python train.py --n_kv_head=4 --qk_norm=false --parallel_block=false --init_std_qkv=0.0442 --optimizer="muon_variant" --lr=0.00771 --beta1=0.93 --lr_head=0.00836 --grad_clip=1.0 --batch_tokens=32768 --doc_mask=false
Each number is 128 + 32 x the weight over its row's rms, rounded and kept within 0 to 255. Layers, rows and columns count from 0. Numbers have three digits each. The size before them is the row's rms in percent of the matrix's.

# up: layer 3 MLP up, 320x128, rms 0.148, rows 223-289, columns 0-63
# down: layer 3 MLP down (transposed), 320x128, rms 0.0853, rows 223-289, columns 0-63
# gate: layer 3 MLP gate, 320x128, rms 0.152, rows 224-289, columns 0-63
up223 084:131211146156130118082138113179156095158116081118159092142136140150145121064192065136119133187120180115204136153159133115130167110099114070144121221155175145095119181110106125187130138098137126
down223 071:076131117126089118207121186096069102175139137162113137160140112097125189133156135163101173145097121090107202159111119121105121175134148139053145104153126172146154122146113183102153137139145149
gate224 104:142139152121146152149123137167106097169131147110081161077098114121167120111138167152089074161195138108147089167118082113149167179116130140127102137142136187118075162109109158195155093110164148
up224 102:132079149073152124101123143143099098092134127167129146150094118079153093118187165099153122179125122119099160169168096149163171146125130132141169127123153143115100102104147095146172114170131205
down224 094:177112108095118138072083118088073133143075160120179164174084146148167124132143152191155061134143082157109116094197156070139112122124137084128094123130148159143204162130113153165153178091085182
gate225 079:185139177140075099053113135163107139115167080139091152123141100098126140135070164180145133150162103135162097072081121087146112165121123119117161068164163108089148118163106137129157141160165149
up225 084:113129103154161145169104123102143153153096179097178094100167138126189104111128042074160151108095161133100103145152087169090142117123118085162136123067108154140152130087174138138093134087104127
down225 085:145094101181123136135172135171149118065139146160117179130162201163142128170098107105130170114117101152149161087121096092116135141122154086169094088118111155132091084139175132122102151145106038
gate226 121:139172142140127098146135119151109096054124155153181116090113116113137125104172172093092070135119118164112183085143126125128156110147132129133187140134078157193140081077143111083120045104140114
up226 110:133184161148098154193103059159114159121163147124177146129127134146151141172145152129099063129096115109136127099181104139148167106131133119170099140086130110103131107085164074121154183128143132
down226 112:173174152104148142120135139156132155127127098132148159101110105132114142153215137199194152235081080126105110046145160164103138118171167131165130098082112189045122101108142107131096143088093160
gate227 120:161168087099105119112114052140172127136117163102082153166110088088146144093122135169071163081133154099136082126133150177087110155178150176162107202113098173190142121074096129058161165169100129
up227 118:125104137110087152117110153179112208140205149102186077108160126160152149192129142164079077126166137117175136119137168122072100134118116136131084122103157174148096153106121127159136172098130155
down227 126:168117112056089153045151180120153176141145130110143120154135105179155118155120116168174099209090084105110124111151179150133077107133209155143095111141214186129107126106114078097140112161124129
gate228 107:116132137073135143102103129104151100103135084115152115162093126140165134125191080158104136105156135136125162060090162120130151117106179193112085144114150153150153109071147100119135101152123181
up228 111:116120067161114108107194093210062149122153165114125124138092091165147142192139182097194057122091107151151093131180108139162131137170097154147134127147077131129128103166140102147155116129144076
down228 114:122126102177126100144159148191049141070137142135158109129143087105146130125229152155133086114119129096171089110159177134172110133140122124130043125131082122143137111127141137146152130111143070
gate229 086:112176131137114185057103130102079121125145152148117176119140129104122107132160164111145124160155102055145108153132128161153156084125097137119110167142138106162103177121135078117177127146132109
up229 093:161057116114093145125176176088123113083086172106128129072097152154101195140078069160134139128160081118162114097155146120143152134067110123157127144131095087049167169095094144136076087178099194
down229 088:159129167138143086085134099141135119169093131111103100109178100191094146160132095119121103100129119149132086128117149077086122168112151175092172130123113112094136117161122157132147125116120145
gate230 127:105082162088139086083133149145040144093093119122136208105156144114208168167145087143115129114156137054156161063105159130114121167088115145140166106159169107096091106174180130094083119102159156
up230 124:160152192175067071185097104192120095140134101112179124123150130147123161115039051083117135167111111102108147119173132166115171117137116138106126133109150128174140113116168109112158095153110122
down230 118:118180153157151136132120172161136099150086086080133128137152117116160170078128099136104133106132083142132176061150132168065153103097109137152099112127130139136109179102086121071093094176095146
gate231 093:157091087112086147131148097157102124189124147147108130135148115139117115200124162164196143149142173100116128167111151093152072121108075116123172082184108084144156103087125101103099149189125148
up231 090:186129101125121101089114150105102118128127140123098124061040134165127172160079128154092152147110136120111154122174068068149097139087095151147106120134113107129078168129105119157135069179133078
down231 090:137182142144183120138143068167130107131122153110137195124149176128100060116141196110089156102125060066156115123164113153098137185175150135155136152098161139160138114122175097151096201105147096
gate232 100:108159162134123070108114103142176146109182139119153150157143194146113135117164131114167125138127113169095118173187129050177152142164077180112071065190102149112101122149119144130127136152124107
up232 104:078128194143153088110107152125117191112117158065136170123174187160120124117154102192171116119094128171140114144180126085144180113144071115130111101178119137121127133141105165166111167123124126
down232 106:124153134143105109154119134170126155135109129147131127195193233144151127150087165146124104155058133147144146169163115152141162135129082136055141138138167155122152143147130136136114180183155135
gate233 087:123131143139093179096100176097085112081126130079142080172077126123113129137163095098099171142198133103165091191138065117146111116143166138067149155124130165121095140130128140067139066139101113
up233 088:130069136091158090155173175089155159177086123131161141108117140152110107100118182108177116124113109133125136075161174169156164159073072142197110120119146129176139089108116183122136187084136195
down233 087:130098164104104060148158155090142123165116086115097135095095163161054128184109123130139111100093119141062154071186195129135123129099086110146117167116122121126099092113122156146139158070119194
gate234 123:119128078112091125168148035088136146120145138143158159127130143143129155095133089098139106106150112082075121157120143169143115129121118100131082146148152159122074158193128073065201145083099143
up234 110:168139089111163144123103068106101132135150137144167142089071133166073138158130162080198169107146153097154130143104070144148134142140059163126130176139101182094099174128098138097130131140154178
down234 121:175116143111118130157123097097100153107107139119161159117116125070147128092109101118220119110131137134078091148103111155095058168107132105191111108170145163098084136129112086038195126112123198
gate235 098:098163145197173102147108122204137153117137118093095131118123133147121162059131121136084114102186097155128156152094088128118081153149159149160127088110151168119104111060156123139110131105145119
up235 092:154103109100104134111159117087101104135117165131121119152155151116096113151123163165177134148076129133105099047156145124114212096109160132116146107118134074113159149185068133133142151160139108
down235 102:132104186153161116102068132061127119027093115124147092150187145124106123136130154140134113126150158139112085100189152116100125140147165149091179105101103067132142112150113143141164080144113085
gate236 085:175123109122100179143168082167133118118162136141105135139069136127145153116123126109123142115078078112154112116129109062120153142169152116120149053106135128126095151089079128147141082091134138
up236 086:147161150080130142129065138158136157116121098149127129128129062064139122107155148183066131109122128110091166127121179154136119181129135180171131085176159118145101142164118150116123134136142149
down236 083:157103110074149068139104132144127080143104054154117097082126123085057192143123139124076110074224149135133084167145224123166129145157145095158118194082115112112137152100130120161148103175151173
gate237 078:122137177142174179115130140115116175136129132133156113118117129106157120144146153133072121120123167134153172138133116123116153104139163107085118092168154151152178179117109113105125158009183112
up237 085:118137142060105114169151121122095147113159139086199169133149141115115107134141175170146154110166182099093152116155204106149115132183156116217173099103109154119133132119106109156121185191137143
down237 072:111090139047153132180131101155161085146115096208109114074141192131132169131106116149144195164172142090077157125097140073204152089061188142130151131101077182131134127159166141097082186136140112
gate238 109:177160108167149095146154085173077113127112103097115106150136111150106124138128142117115146099148140109080088074130149073103062134129168134160072117117101110103170134134157171143101151102129128
up238 108:148141100196101119103136123151115085128081065104147150143132045149089149105153134114079128108147158144101102100126115112145079118148138087125086175126093143128166152171148168137098137128137145
down238 127:079197115118125113138143183163078114127133117112134105144092105154114107060118129114109154095096101121152090018149074125130050136123103075157137137141120155110127171107133095079101174064133144
gate239 101:147097107163120152049108138066139141142156117118161143113100108150147154142091190121098109119143048134109086154156111101200201149145119118132113071085112166165149182125146129148117147148163091
up239 099:163149145174157143097100122119137121125107135138203148112117155143142137165116145099118093135108084130108129128125161063157189133149102133196088051101145166131139166142116096139130110138151097
down239 115:123149086189165156102121095113127117138127125129184114082084107108190186124099142093146129070104118146130090142143145114125146186148153148161129107105140198156170158102125107151128159161147080
gate240 100:148137150164111137175130100177131090118201084068175092133118129106123122175120116056103081141154170088134104114107143078081132100126147163130166186083181134141114140172193100068040130147112135
up240 111:135114129163145128147121146160084135163085132154104141102166107128126045113116184138100144164116115121176171186095140103116138194124122182120088118176145148116066136098109075135144050103109116
down240 099:133177073163184167198134095139124111154191164145134126121137143053134078131159181116082097097067102084166157132121105094111139107100131177094117177141111098112100149150109163149121138114145128
gate241 069:162132108120125155113142121134076123119153091156129000136108110150147140146117138129108111090200127107058114141051118161109104136148156075128135135153090153069152117148094086175156114097082160
up241 076:134111172089152118149071133127145160172126160113208087168145163156124131141128179152109153108142170089103138103044154134163135176147108133118124112092084096127129136121105150098177146149137145
down241 065:087106086120108127081089144139106121114145119126132057138123113179106128162139149173144129108098116096049138133075105146216063128163151094122147149095098137146119091156113142090131119101108154
gate242 092:156108065194119097070184078142150160113048130098112124103141152153129112136145122151120125139043137130148207158098123144108102211160152121176113176136180160160128102193144114173165097115137100
up242 100:079169144069137123140101056166133095148130139091138096154146109170110104108091102140161118097121083151090030120155147179143190097126144097112141095126129116134162084116104133087136104071058154
down242 096:184126154077147115153144147137110160096160094131115145172172143096132090098136193126117136067141108106116156149155141055195149104171152110126135126108119155121110127097084138133121101185135054
gate243 091:182205112143117102136126133144075114063150191113163161131128141145067104107111100193139102094176081066113132185139139093100119141128165087123104023155151113112069143095128154071160099115183106
up243 092:129056142164154136113091159113158133167130078140093078098119113172201120167148190138082156110061111141159122143123081147149159164119097170108152181078115124132163141171149140207109147140084150
down243 088:138068105145117137142083167128100173158110090128101126145092073159129138125114153193111196112115174129103105144171086146162143138150153169111138172050082171168104134188177122172152128145173142
gate244 105:142098059136132117046146097127145154099099077129126134075047191138139139155112154136115130121147101101098089129141096158178130116129182127155094125128067157177139138182134158132134112153147126
up244 106:109141142175131111174126145117154046164146096133123099113108102116144146097167081111132127147124094158146151135160177117121129127092138123143068105185151104107104129131157140127101180124169142
down244 107:164190142161174139151135078149138139112185105150121111126141101157109104136185068139128126127110147115113162100120154132108164149123085144074171161113131164062132134141187121143154163137122162
gate245 119:164078119131135137118108110150117117129173085100068110187094119161132120149173149100053096129091157118164095156137162073105123114102158126145187136090034114125119146135065077165029200130054126
up245 109:153103088126137159098183157140117108117121106150103092155111081197137117116171156112096068092088176141129166119142128133145136069116156123078171119086098107108100104124092086103124145137136056
down245 120:166130141119136147145132191190102182154128094192159118198139133098134118124191115099123069181138116098092144176044130144088102147109116092113153085146067093088143157084083131127084110123067086
gate246 119:111106126152156096100129092150122123080104188111114121138107090144143139089141104095069150111120183090140103134103138122100114128139057087055108099119118095121144115059147124129140179171091070
up246 115:111087124139175077070105084148134073076150106132123174132122131094151125127143125108104194125083137087155145201139141126133053167171150140159091154125119104118184082121123072114140138167153101
down246 116:086156152167107117090099052148095176084148118101136137166133109141171139128157140098078154116103144109131074145107111164129086142164129108144136110085157122095147127027118116130128138201133091
gate247 102:129099094248109100131125100099176193121172134127162116126147106139088140122148121106193098110147113093107091132139063106193162156185093164129133162120094091129146157144137152111123155118076104
up247 101:120124136141125117101066144097107133215110103134091143161084145210164130089131141116117128114108139117096189084123165126149133119051186141090148076128128072141121104174162116101137111161218146
down247 100:122074142114214126139118070132144132115158105113115112107071140177127059080145161156084141105103094116109189176063146145108139144075166138069088148124162073174152093176180097133130082131152103
gate248 107:145159143106114153174151051174117145126158112144142110088101157057087123149157135119160095143146135116139143103047109141153156157080121117127103060163159138084141134115109097121152176150128150
up248 110:076141169141118078085145152122068092101135108079162139157165121173116144101082147103114139168111177098127123147148147114092142147196149150132108163095144135142137150086159160140125088142156094
down248 104:089119134236142134146148160158089115131164099112132102109184110164124144124081181113044153157095150129137116149177134145097111096137142122143061132146174106153197114137115178179080137127161104
gate249 102:160139105144102143139101145123172125155104182154095213086093120139127101169203096096105100098149145151154113174104114158123100167128155174123105111146088124136091083056111110120090074135119134
up249 101:144195144119128125130080107086135132109135198137140135185181136103075141118162187130069038137155137145126135106167085128105169109084127152165122061112153085084134118122088077087104163189109068
down249 097:133161110126094116141063135092126030116144114161122131159169171121115173106121157097106143174135129094143139132118136210116101141152130112139146090114117110136132120126092117171145117129089166
gate250 108:090101090106104052078086093117181081111094135120181127157140151122141102113107135088092167085148082118128145120167139201149169128169110087178152165113080167097121175114144112169088144123113113
up250 107:117089073172139185129152190167120136127130082116077113159084156139143146155140073180189138161121165120150140073153066114114097089114093133116125096160044106124117133109084135104144119133154120
down250 107:138087146123103111106123123062174097153164117149180123160174156106155124146119114121154130068167124177132074139161088151071200135164124164126141186140107108132101114092171131088132114148140130
gate251 083:107142127161142100116101153081125133087201145092088191094133128178184058169131152110164134098088190138135093093107099140137092141117127083112058136106118106165100170159125103101086040155119163
up251 088:101162058095101141145125157183136134116130118116129174067077128121174173151139170093114128039053176169139080138150121106111115188131141111143156100105176172112148160138064135046156072156098103
down251 090:146133138121105125073146186126120117101180158122139085136117135171163049154065101182144122165133132144124061061132085140104116141152114165164110130109156109137159129124129150123143137150058112
gate252 091:137112153130124083130112122152154110144138162114121090102105120097139101117092188154164067156072132105166127163136098048151040126096218171160139100114114076118072167125104093141156161174139107
up252 083:123159109070083155132133091139102154169146184135147083150164146141134082151135135109143137123189171080117169071108134100059175152129170163082098114135068132157121097144131127152124127094161121
down252 079:150092103127137107144087141087132064128117157150141143133148069123106135176118119098109180179093150117064152152114164105138165078148144180161080139118119178160156125096156100038093102079143106
gate253 062:105099129182178100154202109192087137137144100148148121142075130107161126145131150133084104133192136199121137116102112148085109193196193173137114124128132071152108117141123193155190116090159113
up253 068:154154110080085169098048091128188114123158124158104152091182128154088128118137146115150135102100154071094131168158107103185147104101089087094111073150101210126153083137113093154082140162094140
down253 057:196096099137170115128081126144131112135181130174101123118204049136091162212162100239150152126159137110070146142135135133102108118112187132137126094157099160094150140107123063116129099150100177
gate254 126:148157069175155134145143143200141110150112200053132185104150093126115151105148148134127120131155151144149125177084146084180136086174140182136151130122128134117146086135113117164153088127131181
up254 123:089099159082103178100075088137136095160153102161131139156100112163153124153165199133146114155161156142122138127161148179128145069153112144125140086156101077135089134159064090129127124076096086
down254 119:127115156102102129119109033175088120172160091119098107186158164121114151136188146133118102132181147161134137133120142145111152123104168112156162074142122100154099102160143119185119088097159126
gate255 104:091125136136082141156220071140168150086130130122122114086092141118116143195090144142181108134115087143093128107089147133177141126128081102081231153123140104134104184120182101129138175143133143
up255 104:172180133155107116137134101115179127106094123100145129078099127146146157146128155124155164126135069143088105103131067096143105210080099111109169198180120110087125119213141067152131156136124112
down255 126:111161127135092129138183140170138108096072129115128135184108135129128165159099140145180130044069097148086113100092061130147105138116195066089155197132109125107087146147151100081116146109164078
gate256 086:145149142089141127154153179072094098122166135149209161102104095119166211104111169164121158128151099134134055133090125130145119140133132129177161166102118137140103094182177125153145127129114162
up256 090:180117135136075145126106131177131149157150172106158117095106181122090106148110090137128144135110174103120131066131089033079090142107153105131108103093197122088117126118116138122141119133118081
down256 085:166146169123083108133119119127162109081131118163186125120088121131093053119160153171195106108174155122114106221143106135110071122176050067140116117144141184144087139150126141149139130080110152
gate257 107:078097155107132140118112146175092145079081142171106149116111141120106098100104099079059106112089142118110090075120142147093191133105211112199130088136147089180145113086170166073162140136189145
up257 110:175106141145081127132138165195050110120103170131129170105143153163144034079175162109068100122128104083124139083134113106095169162121225099167144084082083127160159132132196170122143140156156128
down257 097:147124152150135087164144139150167111086133100120114124195129090105093140175098095150178125127110099107168148114220105090111163108103122117114139121117080080093065120134191083122138135092137104
gate258 109:101109168121106119112180111134120091104142132095135171137118131139065182143098153133130183083122123158154108156141099099183062123122125091120078165126168077213126142118150175128115098163154151
up258 107:143158135133166090120145104095118167058134132158081131162171136123123132088131155142137143132093130116090074143127134131115154130159108139097140108121059177069122160116115155096138097080166112
down258 110:121129125143140160107132102131181160109139103092120130149184092123167114113118169139165133126133148145120133056129118137133087093136171082088164154120163150157159148117120164127163071140147146
gate259 101:115121118107159061136128156111156113104112115144086173117108096118163129188092092099070102100173109099143103107173116178086163176132121109048122120133133109169120165144180202117154109112135154
up259 107:149139121150132066190136171101142113133099130160102176062111200153156157181080070119071109112144104111170099125149171180116150147157095148059112100146117119164096174140155194136160121086181162
down259 115:135086113147134064170139180126074108149125101103125159100102099093146175094147107186139143121129142130161093113121139139080202115152142112116123205167119115182099154096126198093115162112128139
gate260 099:199176133110164126127108150084142128100178150092148109068083125122124121109101124132123097165177091107070115158087143095091157139163172061117134071155180142096127110135133136166113073125145083
up260 115:196150136104173118133132166148128110102133146108082174109120168102094117128096140111164089159159127130079187179132162102066157100157098050111130102132145154062109129130113085174136128170130112
down260 116:151088139106129145156129122124111078066125171143127146074093167105146065111092166125130061162161085132137160149077120172107130105149120061068119078163178137089182143087140133154096158085128135
gate261 090:101103124136189039073132180180123081053136138128141139121142255139108102138112139143173089110121117134152103105117153086115114160151128124114126119104130152059087122154097125089113118104148093
up261 092:224136158105147135124133124079152149130130182082118119144110121139097128140115093159156144164166106132133193185083175070135111202149120102114138094118135147076113105166119171156134146095093121
down261 088:166109101171170129028145140100158108114153108108129139097131211126102086133152188109122160130117110090155190089077179122116092212074072155140125097135133145099141133119079133182135144086160133
gate262 083:165114126125093128152142124121095150109201113116115087147079120069195121169149133132131082103174105133083148114147161117097127174108203086103048159164093170174115101130076191131189150128168115
up262 087:196101133130118127141132176135078141130170084151114162115066114096144085136159142115109188100173152150127134097113128119115102127158161124073097123164086083116142119127056177095166116162145085
down262 087:157120090109112115096138074111079120123082105144118113100087116101130160149108137133126140149159095176151119241098139125139142128110033088107091120090121105096128135040095128096101061172160091
gate263 098:224129097165081151151119073137157141133098126156136076118098144144108122116163149130105141070166116063075095138152161136162137127088196152156134085144094102138139092074104146097166170113100160
up263 098:062156187104184098148167157112103119132194107084126135181125104122173181142126132148185100134141147175160182133135078124090098079193120177118107171127151150075160134172135125126083099170153094
down263 104:113112159101148117130117137179170138138145129166095103093200118112154193090142144164160127159195136148176193123098131113124132134132169130088114099158142125092121168122123144139083135150089043
gate264 120:135081130129115099133124166154167177074171177121135118138067117103029093197087096188136154128139174107191156156162160116155097148159166122101162132143183172172106161122101133080181099121154156
up264 123:141128151147135126133134028122168112148123134097108114146131126136144154106127166045111103127119175109047075074088125155105125074087113139156154180093127103152134111116192137113150139148082067
down264 122:140109090161099099139192066152185149117128119107156130144167145135158163168141148105150160092164181115095126144112112175088136096098121123153136156102177120148141103131146151122079126149045145
gate265 097:086184135153127118119169140092176111123089138106106111106051165130119182107199097119132190067174107149085158117136145110150133127142144132101149135165131072162105128133158108076120144165127133
up265 102:051116147178121158109125173133122119139123169111117110114129123133128138102131101159131154038163125153096142168130158082134115120144122129164126113158128102176119126177141080050134122161098179
down265 105:128132113167122178134193150114091112115130157093176119129097124130086114072098055104133092135137132111154149031153150156106150103166120135130075167152113154138153107151093111152145137126100118
gate266 121:096166084122146144133172165180167104149149095078160130116102075086117114186102164178095146129114102095186127164161124127166113154125172135082125070136132137144078172155112076128151138172157114
up266 116:120111124135101066120074097089095163133058155169149164133109168195153147120187086101150150093107064164088092129131166130128178094174117093149127137118126183078177143160150143107137087087124138
down266 120:162081138133106106113056121113117117091131125195146123100159153195095131129143138108145174093137087166118110065129107135176200083130131086133143124097103127073129167130144137129206135156068120
gate267 085:177108091114134131139181166121106103102108146172137108121153137135065153147117097072161101062090118128127136112059114111148092174109152131152108142100080121145126121106147145101129110136089080
up267 090:137095115120177163131089128124090108129158194098216118130137105179108098147126180160094102132103128104109102154149103104065187120144115097133076122125171101181140116110059118154113094094135128
down267 089:122127133085061120136128111145093152094199106078134103186146087137124161203088158128115142158128140116084057132180156089080155128099157079100173093097116142100136125098126083139147154063135174
gate268 114:071166073138186081165104156173113130125153136121089155145092134124107065129081135117145141122122175141097099084074203130149131112171111150155092154144158148180094121125163150162123117123106138
up268 104:124132145124182147199168100171125127049168118092116083162185051113119093144157172127107197162125145123149098069111148108105075142190149128126156118119110137159133151110118165147120102175112080
down268 107:126112114172185165159164116129092109102154113096136043127105144136111101111150152079125104175136206096169070151150144154147060138149173121176134196176099089143124144103136154174146160144121152
gate269 087:144127210182087155155120140107171145132182123118180179173116107117040144157119082091095081117138147137123104093110088186250109101132165184161144201113090127148133185173142138156119112071143115
up269 083:136151173157066185144090145128143148104153150073162094163087116108017165135045093095136063145157155154108091140148093119177102089161112143151110167099063186157168132137123070145104119081164084
down269 094:148150164136052165116130153086115086131157152092166109148158164126099102187088090091165104099106201139120046122144124095164104117127089120132112095113077159110129090143167107127107153106125081
gate270 097:160125113103107112106092134110096089149169149084147123177059156106134127139192122113095086093109052117149130146104130118144111097127089113172114071105111158070093170120055107169130126133061117
up270 101:155134081133141176115157161132176125143103122160077115094220137112144147133131133096148153150110213129129101102124104128107125194151155127104128148122163131165138068112164144075176209147148156
down270 103:095105203158118092144117125084086083122199107070172114140155177152111147098163200131156145148081143125114124112127135156124126079175178111175163119144125090144110178102161064146137156143189076
gate271 104:199115108127176164131137130091127161102110127162189180150060106091105140161204149143142099122178202191143168122124088137117071099145117058113107115122157138073114170101063157085121121184136112
up271 103:161170104119182164116161144085080155114107167172145183180129162145096125095204110175166123145137159181160142113129038197101116138151144122094078112085156141141166184119098164151122120148165121
down271 104:119139127058092131116154138079187097120092161169149135250164188104151097127127172101103108142145149184148127140089148105110144109087169140123143114151101183098103136176121138113115193098139119
gate272 121:102120130139141125135105101092089134151135156138146125159107104148114192169096173115123075049132080171102154138137170156163106130196103162117148106164102133166118123106157148103100158126114100
up272 117:103177115102094114171121092175161109094125114142111083172082123107155085113152103086048114137111074122110181115172146148081164108157075205145159135150108185155154149099135140067075077134112096
down272 109:124103089184118107138087116117132160087117090104095095174071149151080140122113159130087154147110138158118170129143122144127105091170076191130152168149127112112162161138099177114083138176132178
gate273 123:140121192122139125111123112125144141111188099203124103066146108144185101104168093082084070110121138134105140095109134145185124150126181108097100119129083061118157092128164141158116118153159172
up273 122:095097126101100129132126121091168100125193086150100144143103117152124129118165079117140086091121109152151158116174131158171153117125124117076125193178173043095143122073096136135106155156169105
down273 116:132094205145141054068145096159138136155167076174202101101151124082068125102113166128127143120115153047088151164125143140106151141169135110148149119157144118085158117095171175137122076157136162
gate274 092:165168056118111140125120103131122098181126133162138070141134084135133118137143079059150148109112182087118099138058147115173069140139133124168042136097121080163097165160164136191144107095114167
up274 094:100104173102121149035156119153141075089176116135125129133112095122128087131150119143113105164106171100125076155133106160158139103135180179120160112096156131135137131107136161127122078127133134
down274 086:192122110174101197169155136118133116133123129154113116114146135145075173183130164111097143122107146177069158140155108097122151173103113101094070125141142143121195102101089085133138135146122075
gate275 114:211117101131118135142119140121159109057095135140138133134175115152114184080137114158103086114157132129164092159133170120074141138147098151107127130147192111121110114178083125128127115134032109
up275 111:095124130160150140141144181144114122210140132120120075116159176083158162124050068160135158171094088098129091108131110141130094117109170106132141147080175114134175169132127164129113101149139150
down275 122:071133165133121065150103139177097110120143117118192106164124134093206144158071087147110178180177134105119069153102138109153093092142214061121136186130141126129125123094209131197184120177128118
gate276 077:135103137179116074105120089155147106104180122173115137184092120105160113160082157118110138148157132125108142057067219142120162113162121061091086135110162154151111181090113124157154109138102140
up276 065:147198168194127110089064106119131117124148100163174091193098134121138096104045134096130149176087109125127114063063213131132141108155114076078110105155111125097148139154072173157134142147127127
down276 069:097192061111137149080118134127140085147107142093184090087150143126150129156108147116181123160066136126138114139147152120117098152134099128141158150159114109115177097146200146141116174130153120
gate277 088:199089149157107133096126104085155114106139092135138169163171104190141123106151129106137109151151096101165201197121094168112149168137087104198125181044076108145116163140142171154118129131071117
up277 084:143114134174098100147118097128049169166150130137139157123081142130103114185151099152174108123165106135145148158132113145106134150111139123169106151182165134147165143116126174110131225119130109
down277 088:098081121142126092097128169069120130148127138094130121080123169116036125179105120146113106117149139125123105081124086101150179156099113138180130139136060139171087147134197149156130165095148113
gate278 072:138048128135155121099124140080130163116144146115115126088160081099125095095154164145183152082097123108106114098118095128113108139070138113162132109148127132190179137133124146148180153173210104
up278 066:108088054104158131152055151085121158081074180069155157175158100132087127120141161093151171141076097128118089111109079154108112073102130138125071125145111164165197086154135149115141141149158097
down278 076:104205082121077118091092143170115082047161099150119067077099124117128163073137161116096107098065148129180096090150121135093121130102113151139138171125097104122181092153159123132121142082112146
gate279 086:135077092113134109173048090103152100149148134072168142101179118161126114150077122089081089111115084079125197132154137101145111151071125095120115143103115167121075176129084125132142173105120115
up279 082:172148193092114093140182085139149122074119109110105094164081111090097137147193109119125150137156123136107117203159083112109184118128137149120156136167133143126149110122104144164159038095145091
down279 088:182137186200172109123136109113121138137128092062139099161093096138092089098125115122111115162154114067099144074141101182133133146133109100124154160151146176099111148087089123133130033127140128
gate280 126:098067101133147118084141099134128133094108118108214153096108099120157120154108121162102128155101136102146132088141145137123146135144137233114158108161103158059140142130151087070112168143149099
up280 121:186182151099173082138142158153155104171121116124044103089175088196122176152108123117114115136148102123146136156112186137071115119206083119131110115064131098145142207113120153116137124132131096
down280 120:190144109175116106118073130101129078090123124189122116191143128130075161090186129087081123098130151155175158202110113111150132130125125086113083117095147117122088152157066163175122105151109142
gate281 069:135111140112146081178187147141113145113115111167074191124075172123117092094097097162125120152131142128079121155112156110116141157121168122195132093103130111086119160114124122126100100101104157
up281 069:173079119104127118120154150174089165108110142152099147125147133155132108065138110139121178030119128131125129173130151092096164193090129129087142087120082083083154192097167100129106116177076136
down281 064:148076149122131152110136093089155135139154095083125096150115080088119126110122136146203108146089155168171114091192077193158110123147129114105109112186175145152084175104158145153156147143157177
gate282 087:160138109111084160108157170144119113086174123107126138160214100115185160105127136173130100137098163152128169106153161158132180126114132062136110166150125084165101176097140115116149129147213121
up282 089:100125126171130097133136098118133141172098136151115097129068165193107051155120140135154159127115126108125106148167152130089064109109148163135121080113061140142096079189093126130099152111127104
down282 089:167100043170137138121086141120103080142146133157120128063111152179108056109156174109138146122143111148151072132161120131118123152146110183076142118147132108070091164122126141189162119133039129
gate283 119:125143095120127105146103091131196094089170154117118122081092105131162070120078113060118140070160127163139180148143130097154105138173146082145064142171145131133141138137164149071083115159095096
up283 109:079169175139128142118112167137109097147132161160123154101134161113103112130143128106082133129122123117143090145133166076124160041217163107132077128128063084113127179156150103095130142114163133
down283 104:106119100140086167212107092166138127106106111126120203047114146120117141137119168064130126177151152089173128103137145187128134097183088123092083114180109087143141189086102129147137091104182140
gate284 108:093122141106165146123135164139121230157167173128144132113176091143082155137120178135185137123213148128128153112077053050149150150182117119107063113081140143141163148112117143135099150136150133
up284 104:099149123167115164085156144101139080132060088156156117149155110130144078165129115145089122087111107175136063154158091104128154170136096116071141104084144116151144111169123126169162101102179120
down284 102:151145126133082139077132119134151079096145127113118129158135139098083053079175137151051153122090109154167093158174078146146076131125123117077117090129066105108109092171126129195170129140181117
gate285 117:173157122152120149134140112117122142130139200128182112117063114161103150136143173153150100065181155111119149208063095123118073190129152126100147046093114135082176166138129144139099122148111162
up285 108:133109150113130148154113135107132130081134050163097179144177140117142120116174097110138173125099095148151118101196146100157225114123130139134121190150129108180120090159127113128111099106184137
down285 116:231135134195142203159113094106124090116127065150129129143133162117131096174138129176101167089171077077170157057179161120124162111112143135099122144128116107135142152190152135108145119129119143
gate286 099:065140033198191095130114087113175169104154146092095137112150120142122149179086150125122154119160144136100149138101153108096092169142130141140094171176198101135098147153138155155104117109162111
up286 107:171090181134119096072181124124124183138107139130134112137145175165134148077129142178160168149134140171094168140146100140109162083155141095179123105111121122123106109037032136132196173123093093
down286 096:089072141150109104085132118086142193163075099117103129121155118186112154073163133155115170153149092082093165131165145121142151092160117132165100069115163132156123163041058089101115102122111088
gate287 079:103148073097138121153132187092141084081171124123183069131146114143065134145127132112146073096125132081127134163129125080084099182140137097102113150108133137132113140106105120123095136100179077
up287 081:126140083108124120121158115166103117110182151166101164121133142126095137096098112119203089111105165113147106061102135137122115131139131109131139143086142174235132188100076171168147145114106155
down287 077:137175113160114138081138161134110136061123099158127155106128156136161149138078132093164100117083203141100081149115164163135128150147132127119161150119100167177114161088146144141120174116097144
gate288 113:192189114173159167126148082096196154090124166114143152132148151152161137114094112087104137088127157113150142133173139114156072098137115110103143113088124140143141093108177107107119136123122056
up288 109:153179147098153158177123141101095192169154114094111138088119104123079122115131097045131139096043086120119123097141114076145126103120099103121156122156121177090077157144110096149149084139106153
down288 110:146112162134137160180133177076100230173122124093102109135095109105064149137119155170133110131160106105105128138082112095165163221130106180149134078121085097101142134165088077107126155113086128
gate289 105:135158106144218120149137153141172146164181193078143179102115118096153217099089153145103160094170150095095130114113145137142077170079179136125090056131166135078094104132107140102140096201176151
up289 114:140102123080096150115114147131087153109088101153085114111068137169150071127183095074119086165107078152136142089138067125117181088126095137129147115089068113163171142089151110151166149093155105
down289 115:240101124092099130086144132115117174114061117150052086179162118140150102165223125127143154152099099085125076183142137101125141093136132133138117149104100107196123145156129117130127174052141108